python train.py --num_hidden_layers=14 --attn_scale=0.125 --optimizer="soap_variant" --weight_decay=0.16 --max_grad_norm=0.5 --warmup_steps=200 --schedule="wsd" --dataset="wikipedia_en"
Each number is 500 + 40 x the weight over its row's rms, rounded and kept within 0 to 999. Layers, rows and columns count from 0. Numbers have three digits each. The size before them is the row's rms in percent of the matrix's.

# q: layer 5 attention query, 256x256, rms 0.118, rows 252-255, columns 128-255
# k: layer 5 attention key, 256x256, rms 0.117, rows 252-255, columns 128-255
# v: layer 5 attention value, 256x256, rms 0.115, rows 192-240, columns 128-255
# o: layer 5 attention output (transposed), 256x256, rms 0.109, rows 192-239, columns 128-255
q252 114:435482521558480473523440496464542559621500463534482498485515535438455508498455486517534504477565479551481425466507462493519439447415459569485511477436572464462472556463430479435500459427495496538515492462500438470434504483485504461530539508440472502434508462513505494480498438442505573403525579528500479479553481464463550513477493410560460529499422522474444527538490494556511508456533
k252 109:502455513579533530464489498565473513521506479487522511467504419492509518503501521439526505520413568536523444509546461526490463527473541503469456466524564506538448483445501524515519471509578432489593578529487541481440517520515528503522542504446399514551464435523449527493458450477522561473489449450506496557500393538540436518524528500566478508500475524414503531535444532519514529486487
q253 108:469506459525483534525522456576476514570478483530495517483468553473521415514510534469510490517553473513460462502476510521547426445550453496431508496532558529496476467529465444423513500516404573538480556509503461489462518516418451435536507540482504514519577523464545498522540530482549559480492522500448547493540537590523542468443502496509519519482501490489540524481517528514498441483442
k253 103:518473512521442464608453537516517456562541506473534508543517631501488512539474486516550555549470583531518424506438458484501492511506500507515491549491540500537487523483429494462494442512481538570497532500537435458409502536539433517485558431491489542453624555560510563514536475514544477466438543522529439482478464538528473511454525429493575513491501522459511499538495610500543504512552
q254 108:444497524543505467457524443513508586489575520520538490545552538482542479450542534450478396530518552396539534453520498509538519488479505439478499457518487521479466538453516496510494502473492565485436561568509543477425511521500543550544487482500486550422470493537528419463522561446554493416480517443505473550519459574485503530497474569502490459559563501480463466485433455484453514495573
k254 099:471366454467491542484467423447451509577498505455516531457453509431589605551447496473555427562516481554462537515451492483444491546470538510529426553528486522441537545502541498453465543526426469523482514499559550529549505498556565565479572506498452496480481523504438457436521488490433470516494561499431594468512521511526516491495548461468468499546529527545506526477501549494538487505571
q255 103:538446547517534501438481535463440511574475482464531534534417526432519520588493506454485494536519477478471522517512365515491523517500478487429512500494561588521433459502465533518481546548541521456554554457486440511519474437515490552531479506519447447513495457464492527492473476417503522472481466531508521445570490511534537464519515534497485510487457478526573486501467469513492483435509
k255 105:510507487503456525497535480509488536561539475503472513541475412521458556452423542513521545480530500520536502588498483503640497557411462515503517451505481516559539535482539486520562471560483474506546480480524483450482476546477538552468521544503487503507475494452468489491521484510488510580418387443457434511500482506519470510492540550563610455449518489539518507455481442528468555518518
v192 106:451506524497520553425559471492520530555451525481479513507479512545447462468451483465527456465501520517503478585511438513464461598447495432491479530497474494448517539457512488454539480470462529518519458553462488492501504589568496525529467451572507521470488503609507538543474500616462481445440440456491587483530525473480497444500479521474532437536470474486449476527486517451515515615464
o192 103:488494432534553467553503565506536458527453446491406523415436453556437480546541431504483502580484480516520526476546497524534521488501510509653509501469529462547445471486479490571504532518512441468546516469494525495493507480551543482499513478484519434476443522429496541504446500482516581480474477511506610513485483501528483493481539479527535539515515509495613520405582503504502502414471
v193 099:557533501492493520541564480498489531431498436501480483483535470548462534463515463503483485541514463411490523478436534519481531507519463527530456523489499454541541507563515515492427465487550468494464454509543527492549480549547592525518506423533570509519477560565466519473465465521478448432494445477473539439546548541465473427513553529528472430543479515562563482450527506499549517534473
o193 102:492488432522468502553518496509534467448442467515427482471477490464520492503461511462444531487436553499497565504548512493459556504544576514504542507441493558486511475450506527472515541491506454483545473494471530489511495504475402573497489537504450511466487529511500599465559614563487490500520488565456490542481507512468483569499433515406518537437447467424501485468521518486458444455563
v194 102:494506495548503449506527499517491508519439467464522446446592483535503523510524448486388575508488503498540510554510613466562514451438507569497530449543485556548457536450499472563442433507492499511492479440467537479506525589525537478529456530489473546449503530610479458463539550467448499514523602485492410429491491508434529544515498518476455521490528425519483486492486500437588465483468
o194 096:501443575486481451549545483583525512433510530505488537511544415422496550493520499524492466450498506506468484560521473486513400450573532459525480522540519466508473479533490418553525463436551471500560607485514448499522483490504431581468542501483447499483506515525489505494499582580543504530508429471491518505504537490475568478550478595480516465462487434458435533503527462540474468515547
v195 097:495505480518517548503514445523495461542472495426515433577540503513483518459498504509485439528469501480443505509463404443501478533524473484518482500523581527502501522487491446480555525517559521425449484415545577512452515491507512557481481452553507432463497523599410559555519518464506529472444475582444523495493526459505566465452442484448539493535461492501452535556523518493502492500445
o195 093:464497513480499484501437471487504455459451528516500568452433452487513519546539496497500480459542502584488457507551538508539533375530510536599529498515441473491460466526423516561483458485535533494553567493505538562520489527536499460565541502490535501572483585394555474424495463553518492442465529468585453517549514498519486477436473493485593473482500479459519461489479526421518478553461
v196 111:528534556477503496509520505484480601512556525450501504530519464433510426514558481512498514504511512471518530506497487566444490554505521581550566526457550541495528449573501528494516470577520534577473459482505495530512481477486498489432483523504572439524491484457442516493544477434562469590531526554504409403487525534531532521474487450495511521453502488423475399509448420429471495536570
o196 104:445495458521535481543559545457554505477497495512496513509546556547486506447461541520466510447481464484491505455450619465477398474515453442404504462510503479494553493493466586490447520480483512481496468533538528420514470497488456502517425501523512504498485513471506535477550575499474494434472554485570519563463536538519458522513459495487522512457451495565490476550559541511463484477523
v197 102:438494526444530503500442461487490510488481475454463544490463487485468484474465549446441486520541485479476452522542458516432479484482534471560511561487544488396495439552586593451458529471497520494477561485554466431509527491474475506520460499524494501510481525498584447464415506473529450538539496583492553541436476464551505472433485479480388527470415547533459397522462460475503552548521
o197 093:454444547454522542446462528423485465515572475446565529541487473513513501431480503517474513500435489504510530438475529411493565522517446536488499457508476549469567592475428480517545528507489603505522495556492451457518483483524483422455520548451500494468482502490440513554558530500523439499449599507544460507496465519494495501546468464505544604493506569525518509505558545528499474427479
v198 101:479458521460565516488507430532460548467497488500429561557557499572464539514425490501450507465500497516447514479489511494503532472476517489514532502501568403509469514511464523416528527499439493453479520509439513504484490447459509505517494507462458571579474500520414479447469402517525544521542466481482604532560515500436506586530495516505494458511531444497440502563507587429411475476543
o198 099:506467507578451526540494537518478466549494526432537494602486546551498466570499425482514552663533486461554546500556457507461496445520499454494460554534536587533479437482545478474491528501533540531503520483534516498480482393541466437512499515507518454506537541486502526499502502502522533496464479499479453511522501442524455486476501514523512455552530502517508536474517476604507502498508
v199 092:473468512590505523520530465512501538493492507480516514510551576443481465426543592598474470506491537509520468564528482548488519496499564484486438540505466537442417524475487548514481545498554546493532542463500476485477524498509458539481485549512517376513473547567520398526530518466545503447614489524459507539514542515505498515506497569539504539553458507536505466441507545490507490464465
o199 089:521508523465511533459550476583464509423487532498501526542510473603515463529513495438486487520473501494447520470482446427490521537530483559579508536525499524597489471478511479469512526566481479455422460503521499439489492511483504483538471516475516514557487454489460515516507482581520462512477512489441501444619546460505505559606535551465494524523525486461500434462473511496499547503503
v200 106:454503556525497527546519569444508467550502514504581504452497533489442525515527530485465514501475548485553510492469457491447538526545518543521518511418543521489502539456460546415438441434494538537516532493514501533486558547502470449550499505570507520513568457492529537469522474489551423500533514443567528528508500476534456468498437474461480473475504503477561548512561460558533557518478
o200 107:468473459494488491383531505586483405510436530509476514547477441547535480434453536492524517564551492500516492516451552533456448485519570462484577424564464479497470545583537532438529523545511511528506469525511501561486511532476512542518489527444453485457520462453532543544531405424529525523535444534461492463519506523488494469574590485531453519539430480474422535482502542534449517473500
v201 106:498534500436495515538502552482471489449450468470544522490482429504534489538477484415464531514482476438545428560508506546515526533492502510451513462457548530465521428507532551442564521445494499571506600535534560505509515473537541476464540562526549518476507482473479550464524452578473493468502483461450539521468483502467511485488539577404477527490434575449490522469531611501587497470526
o201 108:522491501528509458410559467539537457465500489539492556528505504540486500504454500543537560469420497518412486522515471431465569545583506456489502566517508490525524564533519503495514525503468518532505534488441499483515514505506561499492526479430487518454482527543481550500597496567524489504590488481530485452550492529481484367474414501582536559428493439577480517496494405528501541455508
v202 094:475487465522487555531493537574477452577418482554496492462512470523515467455518519490501468539485485571489478501481474518503508518520453489476521540525344525540458499455471439555501528537512467506412498478487488527522464440561519435573438526476511463435485435511513513534569554486477514514580558521466508517523466466436521517559487557526409535602482546488453435526565498507577499534505
o202 091:521520546531526516497488479490562503508540507537503555472536491448503475488463540483505505462570495499428593474512500510557536560527538509517503576504573532514490506586561526554560461516520496517501573437529507489578482514565474492526532486533516487513579490495419410461517492523410519429503495516519490490540500551485548553552503578452433568494481472514564540520471544447510489500486
v203 107:487472497459520492514421502584465485463525470486510440482574513507546475571525531524495499533464497475473466449424475492486534553500540531511504528480485427475509487476476485453543528504462523521453473464539557478507663462543474483516446572484527466558521510448486505475490499461501508506480496564509506530474504486537486520545560449469504461490495480492510488576446539546519499475486
o203 104:414481438485474525498490493456461484499543546539472599473555473457444445539549460512496535479495534539508512491524476515490445487481500443461498568481464509502528551557560551463476530534496503510457437547511557491506524489476564437526486440461448505492522495500473569481519430438524479454531491519491383485617479553480535437492543541533524460554500508535513484457585499520529507527530
v204 100:536489547499451470484516517495468486504571471513519538483489467466533479435441466559501466516531452468495524546473498518544609476478485479541533446486508547466529521533519506533482602581475489511477494459544483436454466540462502557576525474485469550476555482531487471518483454476495480540427538501530581457506464505470495448458502468535448501394434450525485548492478481486455428491487
o204 101:505443446507570556500405466531523505471478473462563442550507398523571582482553488470444529538503474473503556447425503435508482516499496460505469499520431460485480551418449510449471464468533504459564477496443538485531466509498477470423540465460499516512505578589435621524456463516473522534553445464495459574518533435452456496486526545452499442500518483531467543561515521483487533513521
v205 101:494534539451477574508511567481524588458530559444527467552501518512480540469518461531435479471480487439481509483530492485475505494477535473539541544564461539500491508544511527483522517521570510505484523456513500442378413501451517485509482478579507440508454514448504458515564496445507440511434473538509462505536531443479513516446491435517454508459542460494513501551515582412489530518475
o205 100:429475453482475413451569474483498480456442514500519497509510498478489454493535569465484576525470454519454565477548511470401449445428457503519488541520508544522539465490517442526474515469464485496538565517541493480597508504538490484497433474509547524533481491464531486450507496453492517601493553415515510597556465555584473555471441488481497469546454446448456482520501456500467545549523
v206 092:508506456522543516459543487558539543511520456504576457437516521471615518573497483555388527522493532448495482475585545490546506493538495446512577498503502501480583502524465498567445560541522501459523547469516446482448506513572547464423505466427493501475422471464494506525447483495509511458446545557501588512490561599524492511456474534512486505505445480497463476568509494437503450561467
o206 093:453523488464527436520445549528488538457549524485523537563540432519507496500550491505560511445444475487560513484458472465466485580428406504487510493510571519537512485435508406540526431483425489496506490490480523510506485525438417456498537541610440553442536529534458475561526507512478503490451517384460451532492486455455534451472492487447457464466449450452500451434452453500486487484539
v207 097:541486510519499492430543465506541514531470585525485556537478513478418438502556490500462499584521486493500493487485483551502494459504571468519455521516533560462449506522542519514510520466476469504503426521504450512422410507456483479505500512519475485458489579509502450573454502468525564485452521513442495494434487416437499482499504497498502546520438466518465475502519504472480531479500
o207 095:479488550534515579496525552542457521466473476402469489522499546533537549517512533546407471475479484576559477480549530491571567489530547528565504461506591517552490481515466469465500446554472513549518525475481509477517492477501502504471518555507496470582513530472458494461529534464424499507570434457524506504526418453490547538471546504485437491492539501498495466459488498524491489466481
v208 100:587576420509543496447507485478494474523501541535460591513541488481460586473484427590497487506439436514549484442518552496537580528524547567456532420504527550455420487507476515487501454484476507536455477475517477480483495494558493483475426492533452493520509519553463410521468463542508503524517486453515529521495557477541432525398505513517459493581499525435473503474510478542542493486465
o208 097:497521548437521442550590471560458524475470473464532440500485529511469459489506467523452447516516503522514415489437516572556518509497458450489464485544460548524459434496607472484444544513511480482539452492445476449483497534480492500537571530451516493468534522562510520508494430562497441495531569489471477471452515499495559508496461491512461537527531465423478512484442489503493379444480
v209 097:527439502595527504447517498545543473545427555545555460530480459432482496507516488448454556475520520518503529457507548476549549487433536504517474513505530518496481544517480463498442457499497507503510508532494483490601452434582519501488391530494522479535485531523502510519588505555521432524440506447534577389532562462526497519536560497535528518543511480485522460460500434555555514484509
o209 095:484492539455517491556480479524505521445498449564479558501483505551512442506486509568471510525555443575441460505562523539421463375516502554520515466465480496463456494498485486422525579420476470556513500535508465419499456506443504504487536499445493549519516472518466487485512526481465514413525544501449480593479509568523514498494478442495406509489490502493487544488537482525504484503491
v210 110:459443525512559467493462483512541516533555489540555482502506452485496503492562474509493467504499524507432451445482510582513505492435445516457471478537493534528608479488557533514478489475543521470439600569495470426517516476538492466492473522510412492553515471529452408537462549484447466525450505520521511512454469633491486487637565539531434472424565494503523510448453508493483453481530
o210 107:513495534436491485457457547510417569464530552500480595470525450475573581448482498472524519442482555478487552543545478450543533506523532373464507504534405527457485482492498488508469498509416471524512445469546488544512573546374482490456433483514482493508526459546493525504531458567429498501515530508485460463613494515491530560459547499521467446530497424494516482526448500500495441429550
v211 099:494470535498479500575549505434485468554474464515446480556476523520471479553511495483496521515477471548481478454514511445557566496544564529470566505506541469484398493449507506450495431429494491454458460503579552402474426530567597572492545445470457493523443489419526512517466469464494532485533514472542491493493374454475506509485522519519529362560535494468483493451505531472443472483573
o211 097:471523497613541474437500403546565479554538535490546487497539535490503468526504458533531539432524466542463451529533479519493552517547499554545457464593521495546454516495593460559482457535533491512500525505402519413559444474474462517487502463566476534504519556451593596496432496544534540506470510520504501583436572491482560484477484515480569503506541465603552525495497455455503558507494
v212 094:496528532481441487497485488523434499539540507525542418491406497499514444454507414416473489483520548474509546473592502563461442532526565442536441581493415413530490435540493426434520564600511546519504501446482519511450480510495497489439500484510457461504529532510477469486490528507578508491502422467481503502500496562524468506470515524504531466540561535500542551513440579561481430486474
o212 093:553474498498500499500436600527607513437535457511526417455555499527483501509507564489585571481482493500548462500489475444524537487489461501461474526420500535474461520507520525489500441433482518532497557569519551468469469532539522489496482525495572486539498548426522506504422460504501508456502556558507426461527474509512510480531509468433531451523502425496560430508499418503584520549532
v213 093:449527556533551500548411569526560435496594428484491483466494502489497507532482505508543503482512541529516511516495560431439447475498499392539589491517476523576530522478463493470410425454504559530534430485433485450508560547504411470519466553548488464503526532454480494477529550485448518470537558499509574497532553525473572501626510478482484499431485537489519530527566517507470427482534
o213 096:544481512457490452521452449508520477442504548563512456509607559491478491522484465454487526543512478488518545512404562538493477545487574469380503526446545471451502551502529478563475545463512559515500486462620476534496525529488581552502516514538381503490513519490457409529461433533464466529524513497469466549525510530509507505500517509483509476548568444490516458612477499514544514502528
v214 103:574459480504469482491492573524522486482478533482458541483483520526470450505441537505487521495512526590457467412508464506492470468554466428390491499539485489469518475572519525441547556438483569529443472454508494538505533431540477440432560522507502569506532394517478519484588533523467506488549474459520502557515426504520432455452457591528513567531546466513503522547487472551550491548503
o214 098:544547445544458570443459481494506514527557544421483440510441506457489496497556531520552500497492464452407499542518513480510439481496494540494443453411513476503425476473480463509488471553457513448489418469489509489450483520501452488588488480483557504467504500526551515491511465466507466512497433527507500398522444464475485475533564459495500577472515492482497559508449452437501502454489
v215 103:422533471562504569466556501500495566550540522498542429547554464550500530444454543581430527492626456466542517515512534443469535475463609508495566457469486513564506556518530471483446487408470512536518549497507447529482548479484532507541503463465507495525494555509461525483516504507454546522532525544476457543520474433493499492549422540527476544504492535501499521543463404535475459527446
o215 099:577482545479495447458476525547490556498482479483529552480478455518400506493503497487464482521509482484490465474551514521464509552542531437460449483558510521544502488405503458568455570528528484549497470428493457409478508525480502506482397477460489483544459440526478465480523508458532560506493473476469543498500570497496502516477509509498487493557428497418458496511573544470483520529547
v216 102:527466520494461487443399538507487525515527493493494490552515439572531492488518451493542518514490490540496526514512558537474414496537491508546565493446520470490471530505471411451397565555496503521482529466446533540421494551468480479491512491482512457524439481578479515493465520446486468467503506559431502470586577472472436480526469489554587519511524516435503501422509557480466504482541
o216 096:451468533515610446535524512477551454570441372499479515467448493464427563544571487559483535495533445535478495423495503454454490491448482503389521514505504595494501514526507553528528496500554532506543555583563496506520530496519534511511545568506532446507516493435468455507539523524428484494486489431521525503442521496545462441523524495490409508478426464510583514592506459506481550513485
v217 102:475469404488535424502467465517495448508447500495480499479463463493526458466528464523473472478461588450487466517540448494444477508549476547465486544488447488467513517420496528486488392530511530542440470484485540512437511501521497498487526566519568550526477477585567517499519549526446572591432425517510418524478524502483495598470547518408491561573515514482460505588458504583539531496528
o217 099:509560566456476565481535518472467463446499473545536573462505523461468447546552557483489452494516570550489482460506482525552443415515585497534546458481508452464507525566505513487526496547528504422457519461532538554491567529463539505524474534503475451497529489491514396482521482472560473499514524525437503418506468505578534457553547446538514503474495456539534556448493512508507576530555
v218 099:522409468515473595469508554545487446554455485527413470479516536517495498511503544557534505517564477498480530499510524472428523439490556472474473566513541497446524541534539526482420529514459594482485523478456491491478505493523532488511479501573491510435569434496439531503544450509538517494492566494521534468525521457518448489488485582489473544518416498515430511498503588512551506474488
o218 092:511484527552507497513442544544502526539573526486432522582520531529473485546513493527525482579555483529521497521443551534543507526576500605477492450539478491523462512543468499452510521470482489506494433473526516499547474546477541494560542551435530441535457467513486503434561468459498511411499452513524527409559459480504548404527552483452474552503484522514493472517493505463517471486498
v219 094:524492602589613532548531551542472443475505504474557505416462476526446573515583492508516520537536511566578508530483517509490475451449504474475521497516489496492536516487454494533470514525588495522523511498483445475482488481520520519599497448531516507534527546547536459556423487504504546478449475468503538480556510522499535508458530449501542458546555511553503543487563513564480546529507
o219 095:518447509455485477442453501542550519480476526509444421540460431509525446441511515475488516545532457483474519528463465509546540526529544521531524513504515465490471488480554470482592500488466528542465485565555462503517426535442449493388511495486481526512490472468428571525559500604395523492433526582461479559512458512505435553525453440517519485437496545456512511507527452488499496521431
v220 093:535558536431533519522474534558496614485537529501513538465485430580491486491542505446443491505513541454487542483475528497542381510455472633475573489494538542469518509548528550466519438455509517437475456457456491619507448513551510429495487538481452438491495460541485509465535489469536541472499512502485444512586513417542492452544489491524484536464483527493501531453478552471480487481518
o220 093:445515466565507486496474475532577529592518457517487445513496464476515475407568535557544461535473500519458446477594501497504494465467543447470433499503461507438498511511533490467436518479453487491515523535540486435443513475535545564470514517488502530456496519595577530497492569507497548505541483484433488481437458511468511532451525576506433495495536508443444492543484469453478454521499
v221 097:484473469528574442651501546487412454505502479485461451525496497496548543467550488496516507466410454452505537461503509468459450540470483513447519498521403456544485521509511502583513548485502467460487496539516579426476551493539500503517558567440449516583494477456513497514483493379541456491485484498486443498466499526550529463571533452492457484553435549469443451487458451484413509544544
o221 093:495487506561476473464414480507536474423517433543569572425551529501507487470538459484513497478496468478457470539499560470575558447508548506536446488538508500572507513487544473553502526533504531500468477469478520532556526423462540491514549507550520480444587485474469517449479548588535561554519523449520478461524560436444545456554445480503524442566472474543482520531531541471536532508545
v222 096:416518479498551469565516516532472505492490503556509511517564450519494438457567411466501480523511462509499456492482472500502506480493513524452502484440461478474495522567520402515441530547528530493486477500473461492535433455545457498459411470521508497476518474505441489487559554529490428524501465445492439519476517473482554460533537532506527523489585516544521563462555432473407555477442
o222 098:577536521561487521471492498477572530543454469498520497447502502429527500509506525456456433510506466472452500494549595501502438459551534538517498454501508514552561529492484508514495488437511519462569450477546472532440525535469491450476515481538506524468457497553515551499478417486460485397551544502544503458573492543476490552496564455484476469537486569478467552531504446494507452502556
v223 101:484545450533551545509498533486513514573485581466480441480519498497452515494463535482509495532489521484490512520531482494443542475424461578484383418532515520487477609496447501479468539545583479483498391520501468515460511522509554516424530484477507516548561529536513477568562496464531531517453473458534488484437482476468544564526482501525537485493469503548513549540528434509449502491534
o223 099:505449561494505542545448511493551460527463538499516492474547485514445517539589508603509528488541491532548389510476541577569530586503536579585565498427440509484484521515472478489491531479506497518461527466483479467524476466450481355521531439547546513516389476503478557477491513505513503479538507534585566514518568496448429495517522483508486519506533618441486548556443582482439573517450
v224 109:540573517524510464382553412419467418525519508457485567528466507442552487504544457516496462501537444534484472559534498513518535545528470552487445525524456494472557474467463439493559543500505450537512469477549466473382492490485489562521545534511545526499454540528466452493486506552510452531491557539485565520465538539468518517522443510460487477504485565485539512501562463527465427556452
o224 107:456515517434560530489490487456512502448495526456438484485454517565408468470517495493501494452525534488436576506467498504530519577497519558606551499503436538548454464442533481485424461460552583546525482507514492455460480475515466499529521494501538514501430526436453516553521426532443431501479526434556524363511501442532514544509468470443532500475473485499545509563471532512523542486498
v225 101:503494456424470529460461454475502516528450499455488512529525492509498473594492491484487514523500549552469511385569458501489589536556545532513530506506503539481535469506582486516469437490504403501559544468468522550444501509575538481494493494469516467400468581515497561479491482528464482524500531531555424504469427535496500453461431483499564553418504518479493467494443442421481422529521
o225 092:526495506455457527608496525473573568451452573557519516476476492418484522498484503499599455449513512495499457551475502419527427506457445529603544473474513477456471519477543524509445516514476479521548479429515428481520498476450449478464490471521493500469518523532574456528506463456537521499489460492520523467506532461542490471429523573504515527446455489506502372467471504484489515477491
v226 107:465501416498514522468518586515524472488477495544443526509513521506447509514476445518548454524557502515505525578485585523485504479574434484492526465392470523476505497471437505460496525531466469452449495528444508396470494467499508473575469528485415539541458516474503495492478476511620557458516552531483540490485550486526509480498556603450409453502470507470494460540546535502518427504525
o226 101:521488544475553500498433425487478514550549522472560570541469485550483515496488467536431537568531452501647460441470430463624522577484507562535491442489508509473427469456539500539505524463543448538509491484562478524462528513492560520597543543449416453476460531536494457508560466552441417491518477486500497470483508506436473456552515479533457536504464516492554524432526506555519582527461
v227 098:543446541451437494514510493561481501492507561404565548487529474451532475401529487540523531489500472562488551523475480512485548506535547606560579425558579479499497514535532510424525544511438538535440511541463409507500580497468480526538468508515530547582444558481455533460496491499508482417512503501553496456498460491452534566536505521496434515512478493422509469447486535515518569473525
o227 095:459537483498556519475504501492475456515557486544427522474462474482436546523499575493464542470484509408473483485505503487520539522519493465460479537480481445491562404485498461427519506524490525491539476541541519482482507478470515424549465507502556445451547453534515538502514530509486462454498570398470494506539529467524513434604516497480492485487459485553469488466509509503496478596452
v228 098:477449514516517490493519437467537476489497559474559500528487481561452539475537435482475501500557466569393537545551514427502489580550507465565543422490546494477453504562491559477553522497513508540506559521506432485514544484385552478472517437584474531465477441504502514446477479481447489537521476498488573491619504554477480535473478457561529494491550536469485518538484577417437512465496
o228 093:458509489498494497522553562493439464529487437494468465515464520463514522516463477494544502487446416396478546486504535510399470529491557532614491527531459523498564406510547654491536506438459507505515468516518545496624441519529498465495417535521500454566524475450530562522470503509462492475468461534496504517494602525519530550400417453549499490466482575484547532517556434484527469474506
v229 112:527436563501448560510535539526482513555474501523496530489495437474522528478440560461472483562491460519564477510565545536473484520495451542430533481527510527551518457509466578541518499462521453559539458459441591417448549474455472500386533449542516523490538478484542514523493479469460478539533482488501439501455403560536510529535528444514508430455508512533513488454480473505486453505594
o229 110:539527505451488505486522559478485505504486558512549489440451521539532504493507479506540520453479524504488503526468489581488460471487463509514487523491509511498481547529450416467532506522538512465441530508534435541577532495530486567461488440487480436445520523486508544537437534505480458623465475523501513542513465498493470510488548501488441533482559478516449471558506530525493555566486
v230 098:551503559463526553537491407539494497500489467452499478470575472569513491438518479488444465429450517530528452564476522492500512550462485466523550497504575518491538499489519536528464500446510472513520441534483549474442496521569531482552506551487512521454475471529449530538529524479451486564520560503399457497532490490414519497506502511485512461503578460533511504514502458530481524519487
o230 090:419495521526472435489516514469564546558445552573472501505469473489520513486449517470490453528458482443441456461495471472450507480527549459439562499432471501506458526535480487499508465524578490410485446452414486512561543543487529546463490530479400508533516491533520556465512563558552441476537479507451526483516494501503533531528478539450503542543412496462495467466471548592487612577487
v231 090:472552437480527548509504471518465461490562499460488491507498499555534564503425474411491397527551508541494545481567444563515443500520626476494491553503512462487546533541500520444445523593525517499517503445509482490492466531455442485521520523511493506494453475496541494507518444573480452478494538540425443465558511478491453533554488505477471537421506513547515499512559469481558501527625
o231 087:474487520536427551526490505463483481511506478528492493508430489494474488502549554425493550508498565519501600516471496409505467490490474418520495450473568475560474523475484528516547488396464495536526527548537472497492521505506505514470469510469463507508493449480486423497501571429490466490543539492549552510473473475551461568528486506497423525545473473397482518512528536479498550480388
v232 106:468462407539539454534500500548521520537435564445522534471534420525473442511481544458501518467503622516420517522564540449479506478478496468486444534499484522508488463514498416514447494510442466510448520443430522525504533499562463501499478488488500504495510457487482469512526553504591518529466461474528531493464465518505506547451572557461510595435495481476470473447471500542536577563516
o232 103:505538468516471512489509576443474538457506537527537578520495533513461538562463522624523461483524544535499477515502488508527451435550515495472530506497469463476569495502467434524497537481451565473587525493563498557513429440529498569480518521559510532561534548503444520497515529513535574467466596515494497398447444540494580475503547588513474494514525471461576551467528531449564495487419
v233 098:498519459552563488543490500415453557507534484480507494544456509583513498521427552471510505542516559460390468506476478467520519525485546532439551530560465443430448563540498542495510530498447520503505513410515508486506463491550550573545437482524444494527466518480551499494522463423539529497467487566529546531550465444545432553495415449492542424501415558580446438517547475492515499457543
o233 105:454501479473419527447486468534524449564472507480575537465493524483394521464575422515488497543526477546512499500521444493513522461533462588517465469502576531549472471438503475569501477400522526478452531527545496559531495416496499472559482551415523555493542474469516504509457450523499608513475521462512465524523514549499510493467455597519498573561482516548521556455506518474545485546530
v234 103:551464495555553503523606511567515487501496450449477439522455461511529544531510515506445485503496418550484529514465580493551519461499506492471436537488459520490528500534526469535545550470549526513506541538488491519455424472535494495522488517571503430555483498499566568595475497593487454530500564527531541511416496575543526525521475573572485530555512504503484547537452519497534481540529
o234 099:522538491423544512520459512524526501518439588478519494536520545476429438453435443486537470540511533505439528495549543542459484471490454455494468456529479476513555494512498504517518503502531520523529465541586558540554556459471555453438456440521579468531560498500423480564592545510488479443501420513493507515496489537454551474495481443506425428487444494462508394500466511480469530426510
v235 095:507482608543484443581463523472575514527444521478478564493456409523479501527535511557465392562533501524460527529427523500546468501545514554512515414484556472493485453489478458474503475501495521558560523545540505521460531476549479537503464501414538511537554501438475471490534573557452444449497510516537594513537525493550472459518449474507559532468519460595480435473540521481466500494476
o235 093:507566431460523510474455406518441512556478484571422479530498552516503520569516443553497586477426453461413522500551450512410564457467517528473497576473464478418458544482506515606469513474498516546517423460495568574511510448494500497500509456551517531514568558481566477487490486523514537543547480428522467494472520521473467486518539441482466433536486512541546509495530473448469440542516
v236 098:527390474515469524419440603431465469525513465523482580496418520472448493486496499469507496430526546457456543475506462498507504492504469472438449514518429485502491597480524481515408549551465471463513439524519463533484512496556476501487490512502538510499529459506506450507477545465557520471464541521534576495448490536497577528458469584452504527463465422512490553503517433383501496528520
o236 099:468553464470465509532375476542498502464488473423460468500447489435465505535491485393489430524526508545484461460428558430485501463571444484476529472547501529529469495549444484461388423463437550513496480444454454465497526457519480436527473533514520496445459524461493492522471411490491522534504493475485504445467480464456447480529518477556449468510516509514505509453480528498491482466472
v237 098:503560509453523531465470469519504480492528568464508529506517454477426546467445541515499469509558492500487526567467453512531529567535513429539576459420519483513483426502575539490443513482472418490446523497435467502419468427550494442460511540549460515547478541525495523474447488506534506556512437507404520453500508510520459466452516546509514460549409478484486526463464450517515507518419
o237 099:428438520538607553537476517411547579583501500547495537564464506497486449533484496504447500537536519469491480474501505502529482498394480570557523476466492562465511525464416464550509544525491546559520559469461468548514486584571494457453465498470521441485465582531511414540502453527449505430532484493564476519513488530495486444438425529517527498535504508493478473475512608465521515445473
v238 103:488519534541491530595577521431519525496539464547425463486572486513523510515481574442545489536483562502517527509555502536491430504470509505515481507527516482541433485462537433548530432564462416530454522503533521515541513486429486495508547440430563537490417495610477527535550504620430483504534491515526557537489455466474554486471512500503543470524549407507558509487509491470474479472423
o238 099:525545461556443508577547470524537484498475483448581455528500446517468460516547504478560522500428512485408479499403500454489553522550557557578556427497492394541482575494515518466467512511608537443441494516485528427551500503538552506461568503494419460572517431488506495483479545589558542508524532554490497544420480501490431475509540532445510519507453512540478521541535511414475471477562
v239 101:534472522515438548458440483494502508488396507512520525439450510488517463556464506434532492481486419464514463559441503472504465456556416484483459448487498473549534526463448472542467460524536493482576448470493549480566511509566490523445555488518508455558518478500463515499527482561509482529461517480522488535533578561475506599435468455552528441425576446460462486465489488498520531482483
o239 101:481507510499516462592531502474486451478523489518565477505451538510522508560560459529502502476509554563543519480471503493532513492501519548476494538497503549339485495538476467450517513468502499530498575474480505595530536548397499513494450368527490536485437558451544483482447490454486537480496484498499481478500463512472525423485517511508506581529472506529519514591563521484499508504533
v240 097:549505468499455492472391536464497454522514478520460522472478553447519480484456514493532495520445509534523520465487491417436486511516465536456543533469553421423585508572459525489503517460511526487520528530514563492542505474493527454522472510562519487468439428476497564487542543589516524520549432526489541548566526549452505482477497442415497497472453429556477587480497420564468489467533